{
  "qk_norm": true,
  "extras": ["exclusive self-attention", "hashed n-gram embeddings", "capped logits"],
  "decay_shape": "linear"
}
Each number is 128 + 32 x the weight over the matrix's rms, rounded and kept within 0 to 255. Layers, rows and columns count from 0. Numbers have three digits each.

# layer 7 attention value, 256x256, rms 0.171, rows 84-127, columns 128-255
145153123134169149104115111218090140154144138139126196116137061214159144111092068145081139160176172139135084117143174141133090170096151088125080067143044218095096113125178125166157137111085093148099127142082165164142071143132118078114167156139100082095185171131142039122160044124135104123116109088100138154111116113161143157179125173127103096119185101138115137194111140132129153156131
138185081154218128199119120115130120069048127183112094171144113077135169150191101153150115173147183178071100175134105149084181208092046167152102136161096173070111189117120134097166075094125158146148076173143117163112140163160107080179120116142155030086113127122154145156153135169205151128151129117070120095177151150145091173133145152144098165110097193140081138120122041120217093109132
073141108134115178105042087094099096161142069170134095135154171154131112152136156075104147117122084145123097065126047198111116108175117139177135087134116142119195122049159188119155092113150097079145078118123146127133162204148147102085204125179157134127068121100141104179104067109130131149146117137135176179099166151102066169123098138141129115124106099118147109144170111136124105072152
234170114175114114143148107129115098192208115097132102105188147145134069151162176106145139162161133166102179125176183090144091079152126112155072140101191100109125155146169189145086073162100101217123110121193099140028096099113109118041133184105168109081137103149129184086131101170075110097150171081115163156099115106129099139073074067086124085134169094172129159071155091151157130131175
149112128132079133123139071135093120115172142175085142159200150088151175126127154053092108162119128172219164108122129103141093126122125127097144115107165133114206165084093135169134155105144122124053196108146184083145152154121139177094149102204105160069131104122099108131109121114195078111091166155169200161134107138133166109240100122135120116108173111090191141100082155063113103161133
179132075122104121158100098101159105086154084090135146182165161115147103084178151171122138187103138098103081086121124185195129196017117149123106144137056133070087054175183113132160126104133123138185098107123103131125134105203131116105117165095139146106170160149137166145154136168130088098134142109085115150105171155106138135026133206168147077153151155167167100176196155148118138091164
101196090133122118083150196201141158144133167167131149123094150117071164107099139118146121164113099072100109075110136085110112093096089132103099240119144169094144172147154108084111126150158138126087132090158090046082118204111097147188097132173135148111093159168109069051125181177074134142143107194173167143119110068143097183186125169115137099057108169104097208085156133160202141125034
147101170108136099136146129106060118142128102096143147127164074098173127112139110163128109152169043196145152058123107151069108109153139115149117106097108065089162155131110172116123102105147104156099146140171144185103184145116148143099116096081153158126070118098130100119131155123077102193081130112190140108104103142189126182101075073119118085067101135145103147136150123152053156109144
115165212077073097065149139171166083059148148154116140139163129070119119178110160116123172089162164163122110103140101129184145132170117095140176044092164132179133225124088080150094153044085136152155153143101141155116080130150060143120115152133136137098181065116115194105134191097132078158168032142178098176155092145121077142158115120035118118100094160159113102197154144103133064113095
115131172105164127084111119130107066167122099127127230073142124062109145139116078156184144056120142117113139082094157138091125126078061129141131165121127122186098134104118150031086093170117109169155173140164180105089168133167045147142169071100125056171125133179116112140149160162107200115166133107150053104152088101131111072155244118168153079128149153155080092111143161194163152096092
092150147129057106108074180131153083140131156206100105098114137150133148137114099186167187111144150087121199115117155101135130104148140133155098125142078120142138130143110097168203139144141139154177063156193148118206082091100105153103110158138154046074126171114150125157189133146117055195134156185163151132159179106140119105156052127103068065119105114089096076107066114161182123108136
186159117105161173131116153159120091129171163077090159094148187092124132115141104189089106085092116111094112094122130152098086140112170150036095161096095103161153082163149124122109140045119137130113109123163098177140106204116114163110136156199191155065120118206139123092099159064154122101162180104125056139128135074172096202086109058140156131088101143194130154143124054137099121149087
174115197142124155129124149092124136132141196175114105135133114214119208159114143189128179148106157116121100137143102085139116097126149108224137236189135126166095058121114105074084074069101124109126083118086116199196185149176132126109145178140160164101122130088128139096128141095109151132110121146147103097053120136133130149160133127168092094100142107100185083112049230112157105135140
088136090180160091133047130147153139073196103091198110120136124135087128132167097128152172147143069170144133148091131124120095189099145034179106185071120151135113079125139119065097098129145078161154148089175094176099151164134121184135150113184110078104178169149151101148115041050114116107148098153146108047146138162110031094190122151106127176137126134067105085126137151173175058095177
124117172111132152092051203140114125031166155114105146179157077157183161159177180172133146093195084188122135085149125111167150127188104142092100095170160053119030172105195028100127148103168066168064136169143087077108116056123158075074172109076174079169115220136109131104130131199064147060169113100154106102122152105063115124165087141221146121200172131093154100137103083112106082180121
110162155122091096205075152179122146103131146119173134111188128152143127040170097110133162129126113165113111081164142113195154117104164163096083122172162120157119133128093188093125134131046148111093041158150108085174189139114097170163141143082116030151121170113072091150151178163152117100105127123129139075121111094142105098116177136139179109116060073110117166153199050134165103056130
137163143103091134144135173083137116108193128085144158197134188185101081139152109223200084139190126153074205082160233118139120076112126127159132150182174103196121133151128103120124174144084087117150126132134164134155120112057134092093101134173105103122069086163219126111110071112130166139124068144101144170098190205125155113173164061125120160142132055116164189153174141106065093126113
073103144120174108107161117074143158132151101167104124078156093135116087157166094129078112114155121071090184076155167114180125183137160161157160118136091082152109085078116121139138161092146154165138127132139166136139150049141147156202102147166142098128077089071138152052149154172159147117147151106105161161085102055137175128181146057055177144171076160130112139145147122065068122103176
151168140054090131116163190143108190115135145118161183119068119117132154131104039076142136125128101145092159070175135080201156084132098091119155138102180101177111093175189175126148152104163135112170155133199183124041108137166073111168195141084124072122132150118173114091105145117117140125133160084143075105136102093171110110108119091182118145122085191088162164142093135209170076157163
164171148163044094184136203127088133182119038073080109159154118142163164149150062113060091101212159127106135078118132158108185129129042127186145140114089147057185163139075135101104052101040184138131159114108116196082062131165155127109099137106116154102123120144137065139117119127088163095160121162142110108136127118102137108174133087183113085183141130134111082138131089127139133161149
100132094134171127143150139117122104124111100180081158121082126186133088164147142116139171134079095092174123119105149112143154168179133094148120163126144133132131100120149114180084120123060147200139092157189141124189080091125233082150149120088105110181100189066067109145143120130122138069088177082142064144127159150090120126134089162130128147187106134174133160092121173117171130186093
124113146105125148136092043147162136132143132137214127103125120188137144165140134140084129129108193148123143102065124142117164143125171143118174127083145112130092155075147110134200084120175160191100166150141075056157119099127088175156103116124087129158171101127159138088129155132021144087087100028119084112094144143122051138127126097145066176061111092180214132098128157105160165145071
240158138109123116124084142103158183125134139109157116141094144176152138111215211167163135071116165064078117229101177138156118135133095119125162088121095161117193092116095135130132147199106215182083138165185106110079159091047114133121092102115191153128121102099237122201134098131142095116142132039145116111120068160139093090170137116112153055116143134160121155140169107110131121094102
159049138191119144176127103194153177092132184096131119219106118118132091150057176151123127117119117149139129049138160137147153132117146173159131099165140133105167096003147157134129192115101122077143059160210129139187131144213191100106104112154089092097094178106088144093192143170190051127137129144086033157145088077183132144112113077117146149149113147105130149144169101097121170123140
083099171127198111186090148115069122132035122093163104159171086077097085074191099127109123082142181127112181170127184062110069056164175120110025128112110115123181125112133123062158084112131122140114095082081148152155121077111143128107109138134083120119107143124107101071148123121171135146206216088133086045147141131148132177168079206108072109203141113090173134166099107164139162133067
151131071130075171131177164103179098123111121156203083135116104128108123194094048144123079168185102153158121085156087222096157112136108128086083187126244099156125169115170107116125192147152115183140129119146134170090148111119116124102117168152133190164150122144101147053125173102195111142122159124189086137140110106131117153129130101086113085143153097052118143233062082151156115082109
092126143094215146098120161137123049145108137131171105120115124132082102127150133158129122131101118156136129099201120107168077186136165185150127107081126155098150123091127152099138122027095147156128112108177161141089165190117175123083135106104131079113189115114130145096124144088115069162122093121045086215112103113130101173172129156142093177127142043169124066117202115082130147101145
144115141097124139114121131169091156146139116255139149140184117164089131101109129211132143070046121105132151100194145161124080115120118126097169133163118164114160070196127128147098119115123155178183089177118173087101173141140074060141069162133097165134143186214093132121199170126130162124069141144119125101144129152119133122098120151117152079125171064154109158149150204153132145144141
165188158141185155166150094126110113096207120112127162145095108157148087141087176084136173088140130096000062088160096121098189070067076104201141126184149141146116145142157104179174086121146151139146121134128106118144099159012096128162117100131148176133212174179175107053059061096199133132136134071171184147100141129122178122132093120144131120110201080152136065132129097143130137031123
098160163089178172150150166124066123140090123141133116129064066123133089184064164151081145163160101126095167123067134083109087122144060157167183180156127123176170087137054091117190154160135126127086132113155078090127154122147151162065143152090131102148144128066117204112113128109144160125120144156138128130078130131128177074098140159066140159062086135159125097086093082145134147125174
157172171186126113089134088082115152120092141127169171154072194123091135089130151129101074109064026096189166156152086167118169082124175098174144133092130133123073172178146211178167126119093143139135119158091192150095133142096160136132090115087121112167157158093086156030165130146174086116122058192095167145141163099169140126219120098084141133122163181176161156122178120145124109109101
100090222118134079101115125135086183176138119189109120147166107167139181116143070140111135136124089090105088153065124096099126102118082102102122089099121131132105104117095151173110138105141060137113087148104084119129096132108126110170183159108139087086111178103133161041131079109208154091140057120123160143114091122057166119098132107150193128115104175050131118101138112145196115105150
066125098076088225163093078175131088089103137160128152074111139136146184163105130174110138118149237116129157108188086093119038135144183162081117090120210146086111107088082173136114183100055129111184152074142087116078119194158129023129088143088141106141078092157202145120134144138190191123131151150108172149082143099080138095115125162154116129131156139114104141150152095085143211119148
144041118133214162167110151136112091170165091087148154130068098125150134185112126099120099094050082123158104144157105143161140041054177037085150086131115108101129077087146092139118160101105102118112056121150150141140138118181068112134091099063157142139139165118153065171163125206131094115210089143162095156106198132061111106172121121132141099105107154156122150077164151104127164144164
074165141144217155169084131027108157143182151135105178115122123139078130125074105219225115058083071132169152176114107112183087134105056082066090106162161103118177160105085141137165026111138104139126098126203131164180118112146073102131130162184144088184127149133120107104136120102112183122110147148157171131191109114151103102078147064104070090184157127139121113156202130075130098115122
122070180113089144104149147109157131035122099088105076104200097116139122131144146132082149158105103093114109131185133088137102160162120106152134144092148125128165132122112142089160129155116155049174095133119070152071114081150131171136071088191245121087166113114105077105154130109119188105085091066124087109109080127080151132137100124144089142093175126073128056113238129148145162219104
165159180095184071000138124104109150117074207150031107198080133152127072099102131111074155153133146142097086098086165106176085135089178120179185131178124131148123117133139173115073116109094089196089150152104130179166107195106055150127109113122136162198092062160132099103162116097175094155180128128141140079112101105106099110104086134195093122140174167113049170129107118127052176180132
168115133113084108165150147131128148102159144112052181135110130148087144091104072115104102082139116145145110062081127114125168130164205174172096085095106113132171104133189078114124069147208140095127195148137067103156125201132132145099140203027133117094054135147119100180097150112140100147108126150111100132162136143125179112133096093079164151167117162154137126140074080105138120108100
077103123173170112101096154175161159140120198044170165142190103142163093108155145130119154123195103177074125149150133129102142181131152127064167128124181150110175075155170131040088120123121134149143174144072153115121070097122119156103104164126133111063128163150117076117166173192151144148144160097056157097163117112067205159125129128067167167131168136140150112143030156129089190071185
089139165071112126097110177135153246180131128070161000144163158110083191153172078137124150142137087110157079125135131146139096085134127146075133156200126152146109037122086114100158070101108133129146168093083173112087156111088148092091099063158158048126128182134129118166094187182175148169096119099179150144201211123119126118107117096095138096118148107216093109090068115182117174167087
117085158112114182150141184170115083055116111119112114107114153119131112171112147123113147111149157149150136158173157136093148144109132140147113130115136224139150112147141143124144204166154194132106135093167108189203090118130178085062154087175102119137155103197130114064115132134092128077091088166140139132131161128103086104134126069103126154116087139104168114117131088181125124179068
116180145077096201169148066096114141107137065158092114141182110146167124109132046186132090081147107096185218131139128075198173061092071025089092143099108130117138110190084095092127100120135127160078109093153092093160162114128136120145156132171139147176116126113111052166092104196149088219176135129073105165151139149161127116122203147142107113125165126100119082155123158091091085136121
084083154128145096146150120084123115169120128205145164134156150091098203166120137128123089197171096133103152189150112130158163160095108131146114184146066099126112089070186162124110138098083109104107145154122097094124116114103112132230075192133137127153175041127143068209100138146055071094035127135174170121081111112085156200058109138093125127129126125059110135170095160190110115145081
084127045106149063075139125160154167121123114115066126126139122145143140154144119061200094112146077106126137114159171159100250093126105210159111117101085189172164081129132106142122130142148147085100124140168114142163142158097072109144091161145120084143118122120167115137093194151088110132133132162130176090196075105083181113104137106109125150129162028141142169123116122139216130151143
# layer 7 attention output (transposed), 256x256, rms 0.154, rows 84-127, columns 128-255
173195116166115176141085174089135125104128156116133104110145125172135114121095115166085155074121119173087087137149171095134085109095099038145182104076138148112087127087112187142120166095123093162065111099120131192155103090165108046112100071112088077089151121196148095123189221095088170158102115155107112110155130102161107106160144185176079072149136077179138136134180121119139080100098
105142092168149079143130148114052089134093147146093120095143086076111154133146117126151135103186181084167131219177119138128184119141112170123116126074023163111149177083128185066171101080138182112179171182168089076121048149173101174172082048075103069095091130106117131123114117155115097169102122089103163074185122138166128141128114104091079189167113207129109136118111132108142114113207
137129175149173162152126082139150109150153072099160100093121144099136080100163175112088185187088111108099161119105099147156141061137145143207062112160146107139177145090141108103183138062147181159112125088088080163127157173160081121142131147066160099087097073090158132126114133114186146199064102116120122165103104174154169163143160085071175091160116153100090177046152121092173101142211
165204096162095111178155133208084084159150108069216147130165114156173084183139122088153121151211147130102111155097106110134179071094101097158101120190178150176115198096117072127113128127085173151211105152175111123072131056086138062078086163040130115111129064112145124104135079182027106152160122183101103152129158088123170117138108083151102112105137063131123071085142132129090044155148
109120042121133093136130147106156143111122095177091179199177171145144128108196111058078138201117118162134122167184146115049156119166073119177194141063149147132159095087111092208154107123103146092053124148170131139136122117091104100114142122153116086143152114174057142089143170104163125137157148179121176116122104101123185108111086150074039081148116136146204109101106186050070158144124
138114130119109142132100164120088120131100118120119182147140109107141132149240061145094074113120089169127092139123119157150072191024158187103187123141124221105156155183117068093106104146155122104145134115113119128131150179131203084124089127065102132064183114149191177094113157175167122154090171105125117183037145151192176052090079083177141080130133136108090090156135164125178123151112
082223095133068123148153172146099148125170127106150124121011138131029121099111138116186173089128126121180134063097136180142161111109071165154116173148121116102133156100151095091161165137143118122082139101125160138114129129063097114127132153170136106115100165075061228038210126159086129122179136105117131096142085142124096176139121095155186147106123130192169162135164189115172190134093
184147168077110077100105058160089121099126092088152107141129151113121111110104132137138102105122051082106146084102160104163165182156145148129119130178139127151099096105066107139148094034084150185082104200154142188140137114148138068131142114183123150116098116141072090091161145153106096141149121127143144096144134109137158173163205119109114057147080130171087125058111091141085115089142
136177115128132129077194175093191131084156112142203118145154154120102128131116143140091120121197110137080114125157142088116117127140114166104103106073089084140194145065119150144130089082105147130196117113107122093163129097174046051129131190141144107147183137056116190103161177067128129143163045129131162127131105114126167113092140149139156170098112160101143050129165101159129150099123
140185142125146157125185084112079133112105113089212171094080119108087087136099096205136194149121171160133116159158052144102170101091098172141126161148110106099148166171066143081114194157097128164146136122121175158230092118187042107142150087095137109194053138117102163092132125183162125131124129098106088124175127090087093069139166076075164186109187122170145121169122094125113124125027
133130165119115153134138184112127204156112092194095102143115149104141099059127181175119158130086132132176111127088130135139164102154140115109137106135090121106114133114172085125138131110150173107136117136175120136117121119150082157159118071104251086162146138171101194116132124200041128192140137145229091148096193073168104151154063131147113113106110150039095088110090102131161085092143
129173092149127101119123149190104049135126160123154144097214124130168117070133087170108178147139145138080133109163116135144164132136169131138116147131126139148183099154130105057123176118117105079099103076094121106093101177116064145129123159211126039140110112130183141100091136143113143187107159153103138177095045125153194134180139064124143078129085121210089106132149152132140166122061
127107134088140200112107136137159053054093154168066111094087136176120133142121097127091119156181136143169087165177051134166164141106132142255132129163159127116112096126085061106073160142106137067199150046133092169173123085097185064142082104195155134107109116157179194106153181096111186169194079086146138063073188154112129103132093064131165110141120126124129101140172179100094052098169
151103104168169104112087113209094111103124132046164160075149140136173064116118064114130153104097084092186213081096176167069090155154067137125119122099120112064144045119126096103129196185176125175153141081169114183141181172118023164076185189126134152121178097122121078148138077151118088083149088136077124080098116166184120120130169102094187153164095154067128166163142121128163068082212
143084177108151124136162121146133179157106127123154200160209004152085152120102131139144180168207111157139096103070130093151151125161063128165164122132154131125090057073162160046139107172130142144138113120141092083161070153092114084112168135142116086152107178090133061114108170149047144169150123126160118025063122202110142138140092124213204141165180093155139112128118095184123104074093
090150113137084128115148135159140141106136125088123128094128107083154176124122031140115196111088123158116081155169166130168121130165090205052178136181161155127112098141168132086125179160150132170152094173119155151214148127130075141133135086096195065116116099089073143150131100098144121068130115187144125074149064118107116095122068110151068096129100084130162084105166133133090126149079
127076123122132129103136168079123172119168077153196149162119160123089095177101119196154117121076172141099251126091224078083128119140185130098162185186184086091178056183151085092164162110102104109198108141082134111113086130084116095139092134197119171138125076099165154078176099134127158119129124116098114200082151254145172132148119119158141111176143086100128089168060073197056127125097
047104154133109128141129118092111184201153146147126160038176156132134124101148075107111132097177091126083131081091190056111133130153134140082085139156105143134105125117122148183125150117161088139118120150158118161105137118174088149128124078185147140086105074210162079131097097133162136084105122113157081138084154136102156145197148129108113085125121183185099107161067139110121141109118
156178201110141108102168138167117146104146128113233132128081120040087104153138137077064133130111168128073059125170179126148164108128097084118067189104185117153197122139151116134126200112120129152151109131149128129120140161166037098155161126099126123151153195093104126164117176092129090094150149133072118136154179173133089122117103097181179107116150145123121149146141128129099109139121
097049131173068179177098169140089139133089047158102135159064131124123096156146101145080180150152160129106107132099133117129152158140128187147102140050112123130151118141136167103079080150133084179138117136189108128164076143172096132161071194165065095095155086103095139140105141068208091072069142191200091091123165093117114113167163123200046130131105131175111153136115199120089133104124
119125069163128179134138130110151110108106140194161104159131146165170131104111048096139116162085129073176119103087111134140124094137108134132103089142079124123167159134238091181202098133109223163082107114167103141107141084146201076132088102105128095136130161132121075100148119075132115129148164087151096081086194098107194087062086157080112136165049116205192076149141127136179121150079
108152106150105121119126100124194172079128103092190149104174127161134130176190152102078102061080174164151203158120121188147141139129167148089163116099146122112076141121103167115171123132168177181058128078155154084128168129167129041148163114115084058178091141127118165110105165130102131090088104132174114088088228132121164181088116078100144141072082072103182123138141155138156109178115
084076111132110102150058109144113105187140083153171121124125112101079179063145145106168164144198154183130140193157155157159176097174121070078130130134116145107132161132084077153089140133092159094127130194119127077116182085031082158114118154119169123126138111125196155168121115169130153126134132100101133101147124158149116096195125094159154116107116136121126176156162171108096149101103
130073124237145153147098124163153200144120191128152179202189154119133116179119128103178131109108139120106097012155140140162144079128138122179158094126141094075125137138111148169173154086138196161136083133108075063133061156145103127133123056172136145083101166107141088112192131150149112136097094098192059091149184139173146126131120070098098095144127125126144113156155073132178122103170
106166189135128123106060178133090131097014136130171158150140095144082149159131101132133122192113117106109099129129174134131177100212124118088020121126119174104099159141159184078181131142082127153091122124150157186096153122114192136154168110104097109108055116059124159153109170147183112125154124159165149088123096146139155162189115119075122125147162107108109081131071216077132053083131
061080069127097093152139126163104040111093090083118113173186147135071133149136099098104069138149109158127108088156109221126130096152137144110123206138130161126125132147192088173128171152158134153099154107152174156175175113136080147120063176102127149190099131039111101096221208103136173173122185116083134221208080110169123207105134191163157159141164106113127171186079100104091109140112
144072057162177109040162188092135122138205086141121131093097119049132113083121123151176042122186126176099089077131082145150136117104188058157139113104085113118159120104127149109196126141057111080110191088174143143034158153094154123127119065065144138146090186146170116155094203068153106146132151079099112166138148047073113109130132132132091153131146099149153123141171126143106111132161
097156110132140150192142194172072124139076136126114118103056153150126068077027188148160102105119087152116102087101096153183106073108121170114183135085081167082176095180106112037150161163104086147142127161051155096190097101150170145145126116132216158152168134152082143093170184074156119041111161116120141148141134182068173142171119135152145135135130075152127115112089139156138102185126
182214142086144125166083151132114126108141124117101072161148059167188031146114159085125152134139107110164073105117091051158144196021175125044054125142181082104136169113150101160166145146176167150197168118186140128147182119030169157160104128131145132160109199147135126096074085178101133117120113114092138098114098114161180184128126078111166145133139158178077115166233061165058132152118
127177102069096167159147118147127114163159130168134177161085118112158175128116138112169070141115097106130137125155243116047052141121083104214067138135089125146118128192065127125150118149133115166114101165136113150053187041156132147147086068066099097118113108078135205160139161126150098111103203133139109090158081036121168112075161136096063138143109129167083094088063077168133096129090
126167123101141131119132092098126116105127088150167098173017152101100047098167093142101214096164092065124140145172140177060145056169178143105181146129179098113111140152109160183145158148079141108134156180155127123118094124120105130207106097148116190210157117116109140107060194215120081059187074141146105140165161091071172050149052168156105139135112167148072174138144084137112158112122
138139184135136159075123064099097200151134144167135098144166128143137176133118128138139108091140097127159027123108096114127086091082131115115033160136123126141132128149076084190105091186108110136088160141080096068133135102106104086125166092091119118101157146138157124115138121118207156129100125137108171138104100135107159097159151136186147122111062106122122154106147147090195099115160
099100132081128131188158090105116073122118114143103226107152146098177151126101128177119078171091128125077090072141052105112093099133099123092148117122139125147060133115090105064118138094166154169156146097132097097124157163155126107139066158114072071131117063166107115137069164150168138131196132151092149049130118106146148122188118145093220135179167136164100066145181127141170157174238
155092142121144148086106117105118123123179140102197136151101118150136062129092173071099156151087127101181105135147075149132142120136121087126167094191086131125145100151088132111098165112138113190091175123138160131072109171174050103119096114120096134109164113161191074104135126191108095128180112101199072138133169138065086163134057096090144191146117145145101123112065113135154104127095
087138117187156123145146066101146094087090100182201183113101119133074092152056148136116141115119106093185144154122101094111074132082146132162084125066141125127222144090109067171160090126149113143191096122155079212137097065123083177151105135157110109151094104133133172160151062104136207170158190173167186117238096181139105150117138106145107110147167164133145034155171135140113124165105
068028118170059091165145104166082135056124155107087065107158087076105092144130150129202121121074102096130151127094094114162177137142096147149123161103175120158118097093162185148150124168197163151158117151149121165181111119158105167138139096168144142121163098167136151139201183087113141075183111131081107116151168158110124150121120127109147102139167149114141070050142158115211114162119
117137107091121102123155121104160138184068137178110162156101169146133162078055071128069095119191088159119154080137131119132061117110146098185149122088112145147153139113144113159075202093124070094125149111147091122168142157111178177094199084103129149174133121159130110124132100133179167135136177116149126082120136101091135163099142067141041137075146122139068100074127108138072132089114
149195195092099208037103149114140177075128150132105173114124124136091166117091116072139097084148108110131169106147105129069151164113150110139054198132136124130128105085228127124091129111181077138205187153179143107110121110105081096095170144159113124135052185183097129196098143133058119158135092187126098151171112191152157105076076146161106112155080107163076123146115125133145128089128
121105120116141114113083137163139158183149128134175133126140136123101114086145214159124133160254160201154178095135148088106116146070203105091127114115150153133094160134135122090188122184126179152127146116081173128121080103050104183118117059101105174069214175125069109130102196126148150117126095105146053081171147072133184142141118132131180115128130195163132124080110088111110074096128
137134184162149101166125126103115165129100089046148090137070205132120156141143092131157110158152098141135095091130110145120112092067176097087111196124131149130150154139103151090084093130186085124173173090111178102135099085115159118113118089207159115121135181106114169107104159154165124147121126129157111090158116151121130095080099123105081145119112124091124062123128156190105143103114
143124164164106117186108218120104102110136181124159126087133197131140083186150142149143136076145100147182156157153145139161161112117118164131127169107187182136138143138121100080094215155101153126067110080086161144121097152127197163155123073211102121124110105096113097112151170151158188070113107125087159156180159122061089135141098100078085142137130078092123153091104092117158144073120
108159120077100171196066114134089129132103123139150206081119178153115132113093089216090152142094111130137147110113064102160172121102114113126124109058094170102175069138112143133132100129131133191105131139146101148130156117124199118169207116105116158152107132055110149156075019128170104198147094170154158177120190168156100159090134146157142142132111113058168017151044100098149123163091
120060106145085108152172157181099146148121115117093147175079100080110159137155156152104141126152113110153121095141091077107101175138132099074138093151000073126106064126133129154121120108119159101102134148128088179151130194156104100173116161172107144165221089109192079110118172117122091144134125100218218120106095170148134135131100157122154120097110137099094127169130169126073117133080
126122177129154136074108099141101168179106142128044108067078152118211112214144113113201093144157096179123109128183181116079134142092112133112158136081086153177182078110173115139144096121095143130083058117134103153069165134068073092186181164125121158107116145088083181161102111134153173116143102137193173151153157202083151187130163066142099165124160103154041103094157157176200185204122
# layer 7 attention query, 256x256, rms 0.13, rows 128-138, columns 128-255
149145157138144149122121129160145113152128118109140114165113118142116123137138141138126113114136063116142116164116086112123112138137178140126134145127113131150120096144133154145141131144128121122119101120133110141122112125149112127108104122142116095104147127122096134149123152122149135119129125119132127122083132098107139104115130150134153109104127132147104140108138098099126124145120
169118095142144123127148111144106108128100136150142099106102127143134115098134129155143126110171090130141138161102118130117119098122109130157134114128138152137123101112112132152145133134115118148112140127103111122123125123138114126105118110120130084163136113067140149112095147144099140119144154144150122153144138143110143135105113134116131069097106145120098100121112106101113127156142
108156143132153121119130145108130106119135123103105158144157121143106118183158077118126138157116173151112111137164140110114141139134094090139120130135112084137133137147131141127124153118132138133141131158142156121143135124127145120154110125131112156093115145138104086166150121100119129170127103126117155127139120107136104126142110110137137160136156139118136128135097116122128125114115
151118121129146144122137107166106105143105121152155124147109111106103120115131146147119144139145065141136119167118111107132112102143156110148134131110126132174139123163127146128153151103125118151090128099104125134115106107164115129095151144145108092128158128115133131107129169142133140118110155152117121114119127122115155105093118128127137102136139148136114126128143126123121146091159
113109136108107116133131132079117137110126171152111131108132140131135127152140108138141162135086157113094128081131146164140137149142111140133133113143132141112144152125114115116093109134140133128113135148142129090099127125130137140132140136107117136104090118128144147162127101130140081107098106148144149128150119139144132115147123151122134150110139117125139141149126149144126113129127
108122136149121145155136130114127139129132134122108152134151150150153127159136117137124163139115156116108104076153126108093131132139104114102096149140137104086124149159144140111116117118121144123139102137128165137114126141117133092153136142101114162113118148136117114185117110124148133153137123103131148134140097100122128141164135124156110157117113092108147166157101112120120120097099
139131143130115119156148126084158119120145101104116119146135122127115104139125115145129133120120144110144122128120135113083139164111131140141112131119106099150160122135087079108138125134136123143153113152129125134155120148131113095152150106158150096119156159146108104129136114108128165151124143152124143164106112076116128107115104085154111122116138146113060093162124141109132174098092
128128130138124107115126124110150125131109103143144086154090145156108105070160112131128134111153118135178115156117117100084130101112117138137140157133102111114131118135118139137138125107139095133127102135143134136117110135133104157141127112132136120140153135124095141125146139132164131071150122132130155129140133165143125070089152136118157099110127150156123129153122131111138118140132
108135159119128113143145120116124132116135126090109111122157134151146141120139119115144134154114161136132117101151131128105116140111111112143111138135144108072141154158152135140128113122108144111147102154119140147126153148127159092123138105137115167115127139104127116158153128120095144188150114108153136134160147111138115138153126122141093175122123097091151116156083113132115119123131
171125106113151131103116107142148129169151100154140115140100108138109153122111124119132103139146103147164090139106132115115104114152162123140115103127120113147117114137113105147167090122158120105107130106160114124124100105130108121146115117138160109148111136105097106118141138132112161087157149106123132148099134096141116134135122102107135106101127149149128123102156129128130152122123
130156101146107131101117079151121141144136122131103103112099134131121128105138147139158150153148136121143115140169132108101133121117136122135106140109118146126099113136129136108129137095154124078127123146127140138120134121135112117163123141150130131114182147156134132119136160148153150102119124150092141123160139123119115114124096097129127104093112120114113131138130120132111120122116
# layer 7 attention key, 256x256, rms 0.133, rows 128-137, columns 128-255
141130149125137110130128136149136150127131140129149130131132138131128110085115149149131106129161084136137127192127103098130125101128152141161179128121120121124112097139129147133135109112130134136126170112097129109122112113133120161130117123142143116111154118123094124117113121155148144131116130174160142132115123154124146111105125144116112132127120170154109132099129099109132098131149
168147099146144144132156145138123126146122147143139115115118142121125107094120124147150121098150127142145125153131112117111112127102105137124143111122107119131116128130104144133152126114107129121121143151139130137133115139142094127103131115148149113126150135097103136119091148138141127121117167165131154133151129138130142140109103107135138118100115129130100131124137109106109131154139
109128128123152092154114132124123124128114126109120131134148136122128138151137121134129150148133162140114129113124143109141144152155131113138117123118106109127136127125149124124119124130130136146124153139113125099129134146102142126123126130140128120119121137122129102138148119115084135147120115120145136136146128097129129125144127122126100127152126153120142127152125101114163125112092
127088133143145120098148114166105132128113125144177145119128118110125097131126147145138105150158080117125124165106119125117120103117155124145166116138117161132109110134118146129137148126120118122116159095101147126109135107158120126113123156143122116148156098128116133100111157152151139121130120170105131138096134161132145149094118143132130135098110156134118122094117130131124122139158
121135112135092116108104153144124129141149131107090117100118132144149143159158101111123159137104172089122121089141149164123150137141130146127117108128134129123152147121120135124121137120145119100148106157171120137138159152116086131133137138083135131116119120151114093150120120125123113117117120095127105135137140102134103122181146135162155118130129088111100150125127147138107116126133
116160128138111140109110127126143158130138105118099118116168152115154139140147131112116159141110173114110153084143128101117129128132139109109107131119108102122163133124158150112125136117148151154132102125110140139153137159086120091123136123128103138143137155139106117157121100142111118133150126092124132128152117096129132112158157132136099134146130106108142125139115134113147131089085
145122152128123086190176158135122107132134128138137098122119159164145131133098124142123151098149115124141150154104111148080122130114124182103118156138138115149114137123101121131159115128096096137129149143121152110141148154146109124167164117117129143125117111115108123133134157119137132103094108146106157134097134144108147134112113148124101109131132171132102125155147122084106143130138
121116132134108126133116141101113138151142121154131118175091144145123110105121139111132139083145133134158143138116080101121147159138123153124138131147128126137117137122104131118132144123121109121112162120140166140117135095105123136135139135128109152155099145106135145100117125127135140096138114138130156122133124151130136118102139158115128128108157158144140142166141129155169107121151
141116128106128147129100121147125131151117116133130116146166099095126135156130137123128118128118164126121114138132126120129157132165126105128101118111133134109129139150167145139084105132135155129133121101127122119118140162114138106126130091150137134118115154103119139128107123160106117163151122092147147125157128096136138136130127098128116145156112124126146105127118138115127121103126
133080117102145139112134122117102130133123138142161139109123105129113125126119148146127097128150083140133128170129102105116108103127133141126146118134109139145099105138103117134163131159116098117117168118098117119127103134122132120123101139143127100121107108131115114114122143115168103117143125162117151130104128156120109124119123130106135108125128150141157137091165122129119129153154